config.yaml
num_hidden_layers: 23
hidden_size: 192
num_attention_heads: 3
num_key_value_heads: 3
head_dim: 64
intermediate_size: 512
vocab_size: 4770
hidden_act: "swiglu"
norm: "rmsnorm"
norm_place: "pre"
norm_eps: 1e-06
positions: "learned+rope"
rope_theta: 10000.0
rope_fraction: 1.0
qk_norm: true
attn_scale: 0.125
bias: "none"
tie_word_embeddings: false
parallel_block: false
init: "uniform"
init_std_qkv: 0.0226
init_std_o: 0.0
init_std_up: 0.0226
init_std_down: 0.0
optimizer: "soap_variant"
learning_rate: 0.00936
beta1: 0.95
beta2: 0.98
weight_decay: 0.049
lr_head: 0.00901
max_grad_norm: 0.5
warmup_steps: 40
schedule: "wsd"
decay_fraction: 1.0
decay_shape: "pow"
final_lr_fraction: 0.05
batch_tokens: 65536
max_seq_len: 512
doc_mask: true
train_tokens: 204400000
max_steps: 3119
dataset: "wikipedia_en"
Each number is 128 + 24 x the weight over the matrix's rms, rounded and kept within 0 to 255. Layers, rows and columns count from 0.

# layer 7 attention value, 192x192, rms 0.151, rows 102-127, columns 0-95
[[ 75 115 140 123 134 115 148 128 100 169 126 196 140 146 148 120  89 124 119 139 132 125  58 213 128 153 129  89  95  80 138 136 161 173 133 136 153 162 116 132  98  94 151 137 112 197 146 150 182 137 110 119 147 100 122 108 114 130 119 133 127 175 104 149 158  94 113 137 102 174  45 158 115 128 135  67 180 137 114 179 104 163 206 151 173 167 113 111 133 114 170 169 111 148 149 177]
 [112  84  98 121 112 137 195 143 108 122 114 178 193 168  98 157 159 150 101 114 134 164 138 124 132 159 110 129 107 148 114 141 174 172 176  81 142  92 124  86 150 114 189 180  98 142 141 107 141 108 138 217 138 185 147 153 109  76 161 144 158 101 147  91 105 123 137 128 143 154 137 138 192 124 114 163 100 112 145 185 147 160  55 126 167 170  89 153 141 100 174 117  91 124 112 193]
 [111  68 183  98 151 141 165  94 136 163 182 115  99 178 165 141  81  92 181 114 147 127 132  95 156 130 124  99  87 132  98 120 151 125 168 137 151 142 119 143 104 115  71 120 109 131 111 160 121 136  97  31 183 125 111 119 126 115  94 152 157 159  84 124 119  96 128 128 150 145 141 118  77 108 166 152 132 153 123 141 131 117 135 107 145 101 134  88 120 147  73 151 121  91 123  76]
 [ 94 161 124 147 165 119 178 134 157 147 137 178 136 159 130 163 123 107 130 147 117  76 157 132 129 112  80 143 141 172 106 119 103 103 111 120 147 169 125 139 152 181 153 123 159 141  87 108 102 158 118 123 147 170 147 129 130  81 112 147 126  84 122 162 136 113 146 144 143 143 137 126 114 134 144 143 111 182 133 154  65 154 108 156  92 131 157  96 116 179 145 144  98 161 142 120]
 [161 107 147 164  90 140 151 121 121 127 136 147 104 135 120 160 146 142 119 140 130 184 156 143 120 156 122 166 128 151 140 116 185 167 162 125 115 112 115  71 100 139 141 138 113 146 152 170 153 125  88 104 160 136 141 125  88 141 109 102  82 143 120 128  93 141  99 133 140 133 142 144 131 149 110 131 156 142 142 135 168 115 113 130 105 195 114  95 125 124 168  87 105  89 107 154]
 [168 137 127  97 122 136  96 179 127  73  79  93 101 114  91 141 132 150 137 102 121 133 126 156 136 112  98 119 106  97 122 132 113 143 138 130 114 135 143 161  96 128 156 114 172 157 158 163 135 120 112 135 125 107 116 183 122 173 166 123 228 124  87 117 108 167 149 131 129 140 151 178 124  98 128 128 150 115 146 104  83 116  83 108 123 168 167 140 110 119 126 140 112 136 141 108]
 [135 136 133  85 109  38 146  97 179 141 112 124  85 129 124  93  81 172 110 134 139 100 139  81 147 156 165 125 158  90 102 172  81 153 124 138 100 156  92 101  93 143 123  98 109 100 199 148 147 141 170 175  88 145 160 156 126 165 152  92 134 115 118 186 174 143 136 167 146 133 132 181 121 105 151 172 144 142 144 162  93 172 167 111 117  77 119 106 110 140  91 145 128  97 100 113]
 [139 155 111 156 131 154  73 108 123 149 181 133 108 155 168  62 136 150 151  98 161 105 172 102 139 123  89 157  97 173 184 125 117 129 103 186 114  35 156 117 171 186  93 140 122  69 109 124 103  76 159 136 103 129 120  95 142 128 111 152  82 148 165  95  94 128  81 141 152 122  96 136 150 140 152 130 130 161 157 157 139  97 154 155 102  95 160 145 138  87 117 105 151 106 113 121]
 [140 157 130 122 181  78 166 134 141 106 101  96  96 111 153  97  85  79 144 119 144 137 101 106 119 168 133 105 120 141 121 115  73 125 166 181 143 117 188 149 158 126  89 140 160 161 143 102 147 110 147  84 144 167 196 141 140 121 184 131 110 192 174 177  96 137 154 144 137  98 164 120  82 105 175 154 148 124 117 114 166 100 205 140 104  82 103 147 102 115 106 132 149  64 108 142]
 [154 134 118 157 111 155 138 146  83 137 170 150  96 106 184 123  98 118 179 125 174 142 148 143 163 150 159 120 110 143 136  65  97  90 146 119 142 145 129 115 163 103 111 167  94 150 121 125 106 113 163 125 136  84 106 161 104 134 113  82 167 228 190 128 140 123 113 127 177 192 171  98 111 127 120  74  95 147 107  39 111 137 132  95 122 138 123 133 114 125 137 143 121  93 206 139]
 [ 69 160 102 161 146 148 119 133  81  80 168 188 111 109  99  77 164 138 144  90  88  76 179 138 115 123 116 147 132 145  81 139 155 126 107 179  76 147 107 130 112 125 132 129 150 147 126 156 138 118 126 187 134 138 111 173 154 110 143 146 123 184 175 144 154 131 126  79 169 115 120 137 105  81 136 187 189 148 141 184 129  82  97 106 156 139 132  85 132 106  83 135 136 121 151 155]
 [142 102 156 136 110 138 141 177  78 150  80 149 160 161  73 158 157  89 168  95 122 142 106 102 188 113 178 111 107 144 104 119 102 181 106 157 201 101 131 143 164  87 105 101 114 117 167 139 153 157 114 130 132 149 149 131 156 138 125 104 114 127  93 123  96 152 131 116 105  93 149  83 170 154 108 148 144  98  67 144 107 114 133 133 112 131 148 120 128 161 147 118 104  83  82  42]
 [133 127 148 127 135 143 109 108 108 168 149 113 100 151 164 103 111 135 173 117 128 167 107 110 134 142 126 161 155  82 124 122 119 107 140 132  55 167 113 131  90 102 110 148 154 131 128 168  98 117 192 146 128 131 107 113 142 138 146 123  91  92 103  91 152 158 133 180 103 130 133 174 157 114 126 200 159 154 150 120 142 112  70 116 148 108 132 163 177 133 101 162 104 142 142 119]
 [ 95  95 173 104 118 146 121 156 134 119 113  78 141 124 121 169 142  94 144 168 135 119  99 158 103 156  94 162 127 161 132 137 134 146  79 119 147 127 125 147 109 123 129 172 117  95  85 157 154 144 119  81 172 127 138  88 194 144 142  99 127 150 122 100 124 136 133 150 133 151 158  82 165 157 166 107 111  74 132  89 133 124 152  90 121 108  90 100 111 149 182  66 166 140 155 146]
 [ 91 102 115 121 172 165 123 150 112 150 142  90 163 161  98 175 206 110 148 118 115  82 132 125 113 154 152 115 152 158 159 109 116 115 121 112 139 115 135 128 164 145 125 137 123 140 125 113 157 106 133 142 141 151 125 133 161 117 108 158 142 130 138 119 111 111 108 125 146 119 156 137 135 129 142 124 143  86 104 126 166 128 125 146 114 132 142  97 126 122 176 186 214  89 171 135]
 [150 129 126  73  95  99  98 114  89 144  81 125  92 145 174 167 111 108  67 152 121 134 143 100 142 141 131 107 132 171 130 118 122 135 137 144 119  87  77 133 143 139 139 170 134  88 193 150 134  60 100 136 113 134 107 157 133 151 146  70  86 137  89 103 115  90 165 157 172 109  70 110 118 120 167 119 101  84 117 141 128  99 157 110 135 108 103 147 192 109 167  91 137 147 136 108]
 [111 113 145 122 111 164 100 144 125 128 139 143  76  85 101 148 177 173 156 134 135 156 116 168 132  93 137 141 154 101 151 114  97 139 140 146 137 153 117 118 113 118  99 152 148  89 104 143  95 117 124 124  85 110 166 156 123  93  87 144 103 124 115  99 158 152 149 173 147  88 148 130 147 131 109 165 160 157  85 110 141  83  77 125 136 134 162 114 112 202 101 130 134  92 162 146]
 [ 94  69 138 142 161 138 111 139 140  76 161  39 141 135 175 114 103 149 164 121 201 155 135 121  94 126 120 128 117 118 129 145 103 158 138 120 138 171 102 129 125 157 154 124 154 102 116 135 107 151 123 193  99 169 106 127 132 117 121 126  85 162 110 149 128 137 107 121 128 145 197 133 114  84 137 176 124 144 114 141 117 103 123 107 135 131  97 152  91 166 134 151 162  85 143 146]
 [153 120 148 140 126 122 151 127 124 108 114 147  93  86 174 148 165  76 105 191 102 107 174  88  83 136  96 147  57 104 159 123 157 137 114 147  84 166 129 172 169  87 136 140 183 106 104  99 118 114 162 129 153  93 110 128 134 110 102 159 104  92 165 150 154 130 120 156 117 116 149 145 148 121 148 125 142 188 114 123 141 124 117  93 117 110 149 127 112 119  99 120 149 182 160 140]
 [120 111 139 159  98 135 122 115 129 168 120 175 105 141 102 127 118 120 147  59  91  95 185 123 124 153 152 178  99  57 113 101 125  97 121 113 148  88 152  98 106 119 137 118  96 101 142 160  68  72 147  73 146 131 127 118 138 141 123 159  84 173 128 190  98 140 133 116 121  83 141 149 108 128 158 141 162 116  84 174 133 114 128 170 111 121  87 104 136  87 137 151 108 120 140 107]
 [125 112  66 149 136 120 104 162  83 146 131 106 138  87 141 124 119 153 111 144 104 110 179 101 149 148 126 133 116 134  93 117 158  91  49 128  88 128 145 141 111 162 104 122  75  97 126  97 113 123 170 185 150 141 131 183 184 153 158 119  89 108 125 145 153 110 132 117 181  93 132 106 116 111 176 152 123 105 131  96 152 160 138 124 145 106  83 149  92 125 111 132 120  89 120 167]
 [125 106 117 145 156 124 124 155 189  90 226 142 142 115 139 118 209 184 133 129 127 150 152 178 118 154 177 137 137  92 156 142 128 167 137 159 148 112  94 113 153  90 132 115 139  89 143 151 174 122 132 177  81 118 138 141 152  83 157 144 176 154  74 165 154 125 136 125 171 113 164 138 156 119 124 122  58 105 145  86 141 123 140 110 130 108 167 104 119 163 113 178 138 119 111 134]
 [ 66 150 116  69 116 119 150 156 111  58 144 173 117  95 142 109 151 114 152 152  85 164  85 143  95 151 104 111 149 109 102 135  72 128 115 116 100 163  98 166  83 139 118  85 152 158 114 167 120 159 139 127 213 147 107 129 140 128 133 126 142 144 179 161  88 154 144 137 108 151  92 118 100 108 162 131 125  82 149  67 161  97 112  81 136 128 151 129 147 163 121  72 147 151 104 133]
 [120 160 124  78 168  99 125 143 106 123 111 119 141 168  86 154 128 121 149 108 135 161 109 122 137 126 144 154  90 160 189 163 149  94 149 141 145 101 160 120 164 104 166 166 142 138 142  86 119  95 131  93  69 103 189 163 146 153 108 141 121 131  91 118 132 135 130 153  96  97 144 127 135 124 145 151  97 123 143 158 121 203 142 106 160 206 125 182 160  99 191 100 121 153 151 144]
 [167 110 148 148  98 122 140 119 160 135 137 139 172 155 140 156 140 121 143 118 109 148 150 116 184  83 142 102  87 110  86 142 146 110 101 175 113 120 141 133 141 109 130 145 141 137  64 125 108 148 109 125 135 159 116 133 108  69 113 136 143 124  63 144 178 119  76  98 160 172 136 139  83  92 134  94 153 107 168 163 136 149 121 125 161 108 115 114  98  99 138 155 180 115 149  89]
 [155 147 117 165 115 137 146 120 141 119  93 192 108 120 150  99 140  85 149 121  89 102 111 140 131 114 122 107 149 200  69  99 139  92  98 124 148 143 120 169 131 182 156 124 126  85  93 133 142 115 154  79 153 139 119 145 161 148 121 100 142  57 173 105 188 128 138 104 107 155 112 119 118  69 114 117 125 157 175 116 141  97 154 160 185 105  85 123  88 112 147 128 116 132 119  88]]
# layer 7 attention output (transposed), 192x192, rms 0.133, rows 102-127, columns 0-95
[[104 139 125 118 141 106 157 155 103  88 107  86 121 138 141 128 132 141  76  94  99 146 120 104 136  87 118 115 130 123  96 176 154 100 172 122 146 127 116 137 137 116 136 153 104 129 135 103 119 100 121 139 142 116 135 151 177 114 125 171 112 133  98 147 118 173 121 155 136 107 143 111 123 150 129 120 121 174 139 111 119 121 156 103  51 154  70  85 104  97 115 162 178 109 120 122]
 [113 152 119 123 152 125 154  97 101 135 136 145 148 157 160 126 112  75 156 159  90 111 149 160 105 171 129 136 155 112  99 198 103  99 140 167 136 159 101 133 113 174 145 151 188 134 147 128 140 128 136 129 166 129 140 161 154 129 143  53 114 119 126 167 171  91 115  91 124  76 176  88  81 125 116  92 125 131  96 135 121 163 170 162 120  93 150 122 121 134 109 157 116 188 174 100]
 [ 81 195 118  49 168 101 134 187 124 124 121 126 127 124  93 106 133  90 122  86 155  87  99 188 120 144 117 112 156 142 148 152 127 112 155 110 174 122 150 126 128 179 117 126 101 106 147 121 150 195  89 149  94  99 128 142  89 120 128 168 129 115 183 125  91 117 116 144 141 145 102 108 162  75  97 123 120 113 143 123 137 135 144 108  76  90 140 112 111 132 114  81 191 134  86 173]
 [117 123 137 122 127 145 138 122  86 128 142 131 140 155 172 128 152  95 132  98 130 151 110 167 102 164 133 174  92 119  98 105 182  94 127 128 163  83 122 129 102  96 113 119 165  69 120 136 145 130  92 112 127 102 171  91 120 152 181 143 128 162 137 135 134  87 101 130 128 140 154  99 136 148 130 140 126  97 140 148 173 164 126 124 131 184 129  88 107  96 132  77 115  99 148 140]
 [125  87  94 139 142 113 111 117 141 132 139 142 123 160 146 144 144 147 160 142 167 144 131 137 128 155 104 121  97  86 113 179  99 158 143 129  87 143  95 131 139 176 137 155 145 140 164  83 145 138 167 126 142 135 123 183 162 157 140 106 141 127  88 117 134 129 158 128 137 111 141 156 166 133 122 179 113 114 114 111 100 152 109 149 145 132 106 128 165 100 113 161 196 166 108 158]
 [113 121 116 164 143 100 127 153 154 149 133 114 111 110 131 123  62 114  95 110 142 164 149 132 148 128 154 112 131 116 150 150  98 155 133 121 124 137 110 172 175 106 140 151  89  80 131 118  95 102 146 130 149 182 122 160 132 115  83 108 143 129 128 145 116 125 150 102 107 113 111 132 122 117 146  86 147 151 145 108 149 156 191 138 147 147 139 119 130 122 141 119 132 108 118 106]
 [109 108 133 123 195 160 150  77 123 126  87 185 150  58 141 135 166 147 107  76 141 121 136 168 125 118 177 141 120 131 143 137 108 111 123 109 152 108 133 131 122 137 124 152 144 195  84 120 105  94 125 150 119  98 145 121 160 136 113 161 177  91 137 151 141 103 123 122 153 118 114 123 158 112 177 130 152 168 112 104 130  87 140 110 104 157  71  90 146  78 116 111 115 109  99 188]
 [119  95 140 117  80 113 130 129 159 103 135 176 154 109 121 135 137 202 147 156 151 125  82 115 148 140 132 135 141 155 169 118 121 123 143 128 115 134 155 140 120 157  83 112 172 111  99 143 148 129 158 132 138 161 123  68 138  82 131  81 132  91 122  78 108 128 145 141 127 109 134 108 114 122 140 166 120 125 132 167  83 114  80 110 164 170  86 168 132 161 137 129 115 150 120 118]
 [ 89 141 144 156  57 164 147 110 138 162 141 133 135  50 102  80 140 148 180 123 147 173 107 133 127 126 123 152 150 153 163 110 133 133  70 114 133 129 190 133  96 121 113 131  93 122  97 135 108 118  96 133 137 153 117 114  99 119 140 154 161 130 163  61 107 105 110  80 133 105  97 160 155 151 132 197 131 127 119  86 135 112  71  93 128 117 143 162 140 149 143 142  88 137  80 127]
 [ 98 139 110 145  89 130  99 149 216 183  81  84 122 164  87 146 145 133 114 119 127 153 131  49 101  89 115 160 136  77 140 135  96 102 147  98 122 146 169 117 106 117 109 164 131 103 148 145 113 130 172 101 144 131 139 147  66 143 100 185 116 186 109 111  98 136 151 215 125  73 118 170  51 163 111 127 129 111 163 151 112 129 129 159 154 159  99  94 147 145 143 143 142  88 122 100]
 [124 175  90 122 177 129 141  72 134  97 174 165 117 131 170 137 104 126  98 112 113 179 106 112 148 107 143 154 128 146  98 123 110 117 165 115 147 166  57 127 111 112 142 136 160  93  94 118 132  91 129  97 123 129 189 123 135 112 104 113 127 154 146  87 104  93 166 139 131 119 159 114 118 137 110  99 133 138 128 186 132 173  99 161 144 124 145 145 113 133 153 105 144 129  88 113]
 [171  79 129 155 108 145  99 111 132  87 116 146 130 135 118 145  73  97 140 122 134  73 136 185 109 109  91  98 152 120  78 109 183 118 194 162 125 174 145 152 118  63  98  91 112 164 118 126 143 147 104 106 115  89 131 178 146 138 154  89 122 137 119 114 116  76 112 177  92 203 168 127 147 157 147 173 121 139 123  86 166  96 110 144 136 118 100 117 132 120 162 138 120 108 114 125]
 [137 131 146 124 105 122 116 131 143 109 161 142 125 133  98 125 115  95  92 130 125 133 126 135 163 168 206 169 134 141 188 117  66 107 123 146 150 173  94 124 107 149 141  98 162 128 119 158 128  94 121 147 141 207 127 134  95 118 133 126 137 127 153 124 127 120 136  56 171 142 120 130 178 116 156  98 148  78 117 111 134 144 151 149 120 104  96 121 131  98 102 142 141 101 123  98]
 [ 75  91 117 161 114 155 140 120 115  88 134 163 160 170 130 101 124 114 149 159 153 104  75  86 166 128 147 101 117 123  93 126 133 178  82 152 109 141 150  90 166 155 145 112 136 114 158 122 155 131 140 128 100 116  87 125 132 119 134 135 132 127 111 157 120 153 138 127 118 122 115 108 155 125 139 119 131 144 143 111 195 134 101 127  81 115  86 119 124 162  87 144 148 122 101 143]
 [ 81 159 149 119 130 128 145 161 129 136 137 131 127 202  90 103 126 137 129 141 144 141 103  79 136 108 135 128 126 161  50 106 127 117 130 130 114 133 114 119  92 120 104 144 162 121 171 112 121 125 114 130 108 120  84 136 106 106 105 129 134 180 112 103 174 126 150 110 121 158 159 114 124 105 116 114 111 157 137 144 134 124  88 128 108  93 107 175 135 117  86 124 115 154 160 133]
 [175 119 167 109 137  80 169 117 127 134 160 163 176 100 112 134 141  93 173 135 128 149  82 142 135 159 138 135 176 126 117 101 110  79 144 128 132 119 107  91 115 125 147 103 129 168 142 123 109 123 103  99 140 126 146  93 156 147 175 156 131  85  87 120 152 169 152 163 128 103 128 129 146 132 164 132 152 137 122 126 123 166  97 109 162  87 105 112  79 146 105 156 109 108  91  93]
 [146 128 136 133 145 124  91  87 144 162 159 156  73 151 114 134 139 158  88 179 177 133 166 120 114 140 174 133 143 102 168 117 113 122  97 144  97 136 130 153  97 112 107 102 140 108 123 158 160 129 148 132 117 150 120 168 179  89 127 111 116 141 160 111  72 142 158 130 159 163 119 114 135 132 151  78 150  98 167 129 133 125 102 136 148  81 127 141 132 141 145 110 150 118 108 145]
 [137 123  82 105 110 158 134 128 127 130  77 131 124 140 140 143 105  97  80 132 123 129 136 160 177 128 129 101  83 147 142 100 108 121 125 108 105 144 163 124  87  86  73 106 135 125 112 176 119  97 109 116  90 118 118 139 145 100 155 107 137 156 145 101 150 129 113 115 157 142 113 136 163 139  92 106 111 111 102 132 117 147 136 143 173 113 179 129 156 118 134 115 131 153 107 123]
 [145 172 148 113  94 171 130  85 131  75 141 106 150 160 134 118 154 147 117 124 143 190  87 115 110  96 143 150 130 128 152 113 149 151 111  99  89 124 159 125 142 156 138 137 137  92  98 128 106  54 114 118 129 105  99 113 122 131  95 148 144 128  91 140 140 137 142  90 189 143 125 113 130 100 139 104  93 128 102  89 135 155 126 124 135 148 169 125 105 112 123  90 103  76 127 137]
 [131 141  88 111 143 127 122 127 103 161 151 144 104 132 166 148 132 139 145 157 144  76 120 102 111 100 115 161 142 168 109 210 120 102 142 150 137 138 139  93 128 128 145 154 119 125 134  93 187 157 105 131 129 128 143 129  82 120 150 123 110 136 128  95 142  83  98 134 136 118 156 101 180 123 144 129 126 113 152 141 136 126  73 164 158  97  78 130 139 128 120 111 177 127 110 138]
 [115 106 152 128  99 124 141 144 168 125  98 165 144 115 117 143 146 145 161 121 141 145 121 118 104 118  98 165 183 152 144 104 126 108  71 150 168 147 123 125 117 144 116 129 137  86 126 105 105 133 195 142  92 135 166 124 109 122  89 126 113 141 160  75  97 137 155  84 121 160 126 143 139 141 151  97 152  95  97 143 124  75  68 132 102 115 136  93 146 134  97 104  87 155 102  89]
 [131  94 130  75 152 138  85 156 149 104 151 135 144 134 142 124 129 128 108  94 135 149 168  74  88  94  89 134 117  93 137 117 127 126  93 162 149  97 107 161  73  65 120 131 114 133 129 138 132  76  77  74 124 147 133 147 112 127 118  93 158  92 142  64 135 117  96 141 139  75 157  69 104  80  97  98 107 151 118 143 102 109 153 128 159 150 155 128 134 128 109  73  98 120 149 131]
 [130 114 157 137 142 132 150 139  92 107 161 100 165 124 140 123 117 103 112 146 118 148 167 138  89 138 145 145 142 115 140  82 110 185 143  85 149 147 101  83 163  75 158 133 130 115 128 127 122 101  91 154 118 128 135 106 106 117  85 143 113 145 153  99 115 113 117 146 157 145 118  83 157 131 116 108 125  80 160 130 141 151 141 122 116 107 129 172  97 165 102 129 165 142 110 140]
 [117 126  99  93 124 132 158 138  95 178 157 172 115 123 149 105 129  75 147 127 127  96 113 156 131 147 137 122 117 139 147 190 142 120  94 158 111 137 136 195 145 110  97 115 141 174 134 115 112 157 146 179 188 137  86 120 105  93 127 158 137 131 138 138 163 134 117  88 139 105 150 112 107 110  80 119 128 152 183 152 148 101 133 158 161 111 142  84 119 156 172 133  90 109 106  95]
 [143 123 100 126 164 149  95 146 144 118  98 111 130 117 119 187 106 137 101 110 118  99  89 100 129 108 112 145  58 176 102 123 147 129 134 120 135 123  67 105 142 111  85 135  75 105 133 102 160 157 107 149 140  80 110 127 108 129 151 152 123 145 151 141  83 138 143  96 149  95 153 134  84 152 103 134 139  89 164 103  70 145 110 150 153 138 129 111 128 135 154  97 107 110 124 155]
 [ 83 128 129 121  69  82 168 113 133 135 123 132 138  69 107 166  92 119 113 175  91 110 150 104  95 140 104 158 150 116 130  74 131 141  87 131 121 168  81 116 154 113 139 147 142 117 117 123 104 127 131 138 106 113  96  97 117 139 128 129 109 137 178 140 138 114 137 136 115 167 135 123  86 104  98 171 121 116 146 134 106 139 127 103 129  98 158 102  84  85 167 150 132 121 103 172]]
# layer 7 attention query, 192x192, rms 0.169, rows 128-137, columns 0-95
[[121 120 121 108 171 113 108 102 128 133 155 114 116 102 110 125 129 105 183 124 135 133 126 132 145 106 167 163 153 131 110 112 132 158 131 113 117 116 135 150 123 133 119 122  89 130  80 125 135 150 150 152 121 157 144 129 121 145 128 129  99 156 104 121 129 128 141 123 155 102 166 123 111 134 151 128 141 122 122 115 108  82 116 151 144 118 129 134 134 176 104 139 126 130 143 119]
 [116 116 121 147  82 104 142 111 124 131 132 130 130 120 123 132 130 115 137 103 165  99  92 147 130 127 103 128 155 152 120 132 116 153 130 135  99 119  95 134 164 134 130 114 159 145 110 148 136 162 122 136 147 153 130 106 143 121 146 122 100 137 136 118 107 163 134 126 123 163 124  97 114 130 126 126 119 122 164 144 133  95 109 135 148 172 134 144 130 131 128 121 117 115 154 101]
 [123 144 151 119 114 129 167 111 128 159 144 122 141 173  96 147 161 123 143 141 129 144 104 146 141 134 149 112 128 128 107  84 100 142 132 212 111 124 118 110 133  72 148 116 110 127 133 125 131 131 133 165 130 158 136 116 129 119 109 112  87 156 114 143 126 129 121 103 106 123 156 162 147 159 124 123  87 120 151 116 152 153 162 108 113 164 102 102 126 103 127 110 130  96  93 103]
 [121 136 142 135  98 131 153 108 146 150 104 121 151 122 114 111 123 121 132 152 126 137 143 146 101 126 140 113 120 132 138 156 137 166 122 119  99 118 123 139  71 144 132 144  88 119 100 168 130 109 108 128 115 118 129 113 134 126 102 110 135 122 121 127 151 141 118 174 112 112  98 132 148 145 144 105 170 119 138 145 142  96 133 124 144 125 133 138 123 155 146 107 120 100 132 127]
 [137 137 138 123 120  91 100 106 132 143 111 124 140 107 106 130 112 102 124 129 156 125  92  83 137 149 141 106 161 181 104 140 167 116 133 146 134 123  82 148 161 124 117 145 113 129 130 111 131 147 136 140  88 143 153  75 143 120 124 124 103 158 134 139 119 117 142 100 131 133 120 102 122 112 130 161 154 129 107 109 176 119 121 117 160 149 134 131 117 135 123 144 109 135 152 114]
 [141 120 123 168  99  78 131 121 176 152 126  76 149 132 112 105 164 117 111 126  94  89  84 119 121 148 117  92 152 148 146 108 141 140  96 147 163 140 121 132 111 139  86 151 128 130 116 144 159 115 111  97  93 152 112  92  93 100 125 121 139 141 113  98 106 153 145 140 135 144 102 116 105 148 153 166 164 132 136 118 142 116 165  99  84 156  98 107 156 126 168 121  83 109 118 122]
 [122 110 122 141 152 100 109 119 166 140 119 129 108 150 149 178 140 151 133 131 110  94 111 101 128 107 114 134 154 111 140 156 127 174  88  99 117 112 161 114  79 144 126 126 169 133 106 143 152 131 130 134 139 130 126 115 130 127 120 157 116 146 141 134 128 115 136 137 152 114 147 128 148 165  88 135 146 155 113 130 110 145 124 164 116 141 124 111 123  88 150 106 166 143 142 166]
 [127 128 104 147 155 155 157  96 122 128 135 130 158 117 113 151 115 142 122 137  67 166 139 119 125 142 131 131 108 102 113 144 125 134 151 114 124  74 113 140 112 111  96 180  90 162 141 156 130 155 133 142 155 106 138 162 103 122 116 129 153 144 128 153  98 157  95 166 131  97 158 131 111 139 151 115  97 108 137 140 135 166 152 107 155 119 122  93  96 145 107 108 135 131 111 149]
 [150 134 104 132 122 135 126 100  84 126  87 115 123 159 126 139 157 146 110 125 117 119 120  92 155 137 117 139 116 139 128 108 133  92 145 114 122 126 171 136 133 135 152 124  85 127 114 115 144 120 148 134 125 128 109 160 129 111 176 154 171 118  89 141  81 137 147 163 133 141 126 108 163 140 158 136 150 140 150 130 151 114 127 128  76 129 143 125 147  99 111 117 103 100 130 141]
 [109 125 152 105 148 165 137  78  92 119 156 126 106 144 102 131 125 170 137 142 136 139 113 126 124 132 141 150  90 128 109 160 114 111  99 129 112 140 114 146 178 142 118 118 126 129 139 114 105 111 151 156 129 195 143 140 121 140 119 164  95 136 125 130  71 125 161 108 140 129 116 141 100 115 110  93  97 121 105 151 137 166  91 131 151 152  95 111 115 100 137 176 131 161 101 119]]
# layer 7 attention key, 192x192, rms 0.159, rows 128-137, columns 0-95
[[133 142 166 176 106 157 190 121 127 122 189 151 131 161 133 117 176 151 140 130 140 173 136 131 112 121 105 130 119  86 153 139 182 111  95 157 158 120 135 133 109 106 152 128 166 136 165  89 134 125  91 126 102 110 116 134 168  74 152 104 123 132 108 125 123 146 147 141 136 107 174 125 151 117 117  80 106 129  86 138 116 174 116 144  94  71 112 118 119 115 116  90 101 114 163 141]
 [111 116 109 104 162 147 155 149 162 115 167 136 137 119 142 125 113 116 124 144 119 148 131 128 105 132 128 144 141 123 134 140 145 137 114 141 117  94 152 128 117 108  99 130 108 131 151 120 120  96  93 118 155 137 122 141  96 163 127 118 168 156 135 129 144 115 122 158 138 112 151 138 100 114 122 154 116 147 133 138 106 150 119 138 160 109 135 100 135 113 148 106 121 135 119 148]
 [ 65 127 146 140 151 108 136 134  85  89  96 119 106 114 133 128 141 129 103 158 130 155 138 105 117 131 143 117 134 103 138 123  75 149 126 130 105 121 142 146 120 117 111  95 138 106 124 142 144 115 101 109  72 166 121 115 145 110 149 134 140  93 134 119  99  96 167 156 101 127 142 154 151 143 108 102 129 139 122 137 124 131 127 159  96 166 102 130 132 100 157 127 143 131 143 156]
 [ 78 122  86 126 166 102 137 142 162 131 151 115 135 107  87  87 112 107 123 105 124 113 113 123 111 117 131 133 126  92 169 138 108 136  83 140 129 115 149 113 116 106 111 148 167 153 171 113 140 138 112 128 123 125  75 123 113 109 127 121 129 136 102 129 149 172 141 120  80  99 186 129  98 117 135 135 104 136 150 133 127 112 126 175 122 133 118 119 144 137 112 149 124 147 132 157]
 [118 113 143 133 149 126 103 102 131 127 166 146  97 157 150 117 126 171 114 161  72 159 135 169 120 129 107 116 144 146 135 135 110 122 170 128 111 107 125 126 139 113 130 131 133  85 100 115 150 131 122  78 118 131 146 131 126 109 140 137 139 101 160 128 110 155 147 115 158 111 163 123 116 130 125 131 114 114 138 145  69 155 103 140 110  90 124 139 129 147 129 105  94 140 102 119]
 [135 130 121 109 139 143 151 150  93 118 121 118 126  85 112 150 111 128 119 169 136 115 111 137 109 120 111 121 102 148 135 152 129 154 131 137 120 102 170 153 133 144 124 164 157 154 110 152 157 122  95 134 175 116 133 108 145 110 149 126 160 116 153 119 143 144 103 116 114 137 120 114 101  87 149 119 130 118 150 112 119 135 125 171  76 140 135  83  94 122  93 127  99 151 151 115]
 [158 164 121 139 117 136 127 119  81 113 106  95 108  92 134 172 129 100 129 132 145 152 100 113 162 136  94 156 116 137  97 132 143  98 119 158 131 142 139 105 159 130 138 140 104 141 106 119 166 129 154 138 118 118  74  96  83 141 103 146 116 134 101 158 143 106 115 107 109 127 116 129 115  95 137 135 167 125 106 138 153 117 126  87 166 113 135 146 111 153  93 149 136 141 135 114]
 [ 87 140 120 157 133 127 102 110 144 111 168 174  92 140 120 106  80 122 154 133  95 170 154 118 145 121 139 128 123  89 107 145 132  92  92 112 134 105 149 123 115 108 103 109 181 164 140 140 102 120 161 114 132 119 102 115  96 137  88 152 130 121 136 146 145 148 144 144 134 133 122 111 158 114 124 118 129 103 146 126 119 189  92 151 120 128 127 133 162 146 176 160 145  84 122 170]
 [134 147 114 115 103 108 179 160 141 141 113 151 148 106  95 122 108 113 135 100 141 143 142 175  84 110 134 128 144 121 110 166 106 143 152 154 138  75 166 135  97 126 140 127 113 124 119 108  80 132 154 129 103 100 160 120 127  77 137 133 126 137 151 151 133 148 110 113  76 131 121 154  89 108 118 134  97 165 126 137 117 136 109  90 183 129 144 135 123 185  75 125 120 102 125 153]
 [ 98 138 119  86 130 142 120 162  91 143 109 132 131 145 128 147 123  92 106 127 159 121 138 149  99 146 126 126 117 107 127 147 112 142 137  95 124 126 130 146 148 115 106 151 120 148 121 103 139 162 110  92 124 127 123 139 150 139 104 104 131 142 113 195 119 127 153 114 159 135 133  99 158 143 123 153  76 138 122 110  81 101 105 105 171 126 111 120 127  98 136 144 149 126 122 104]]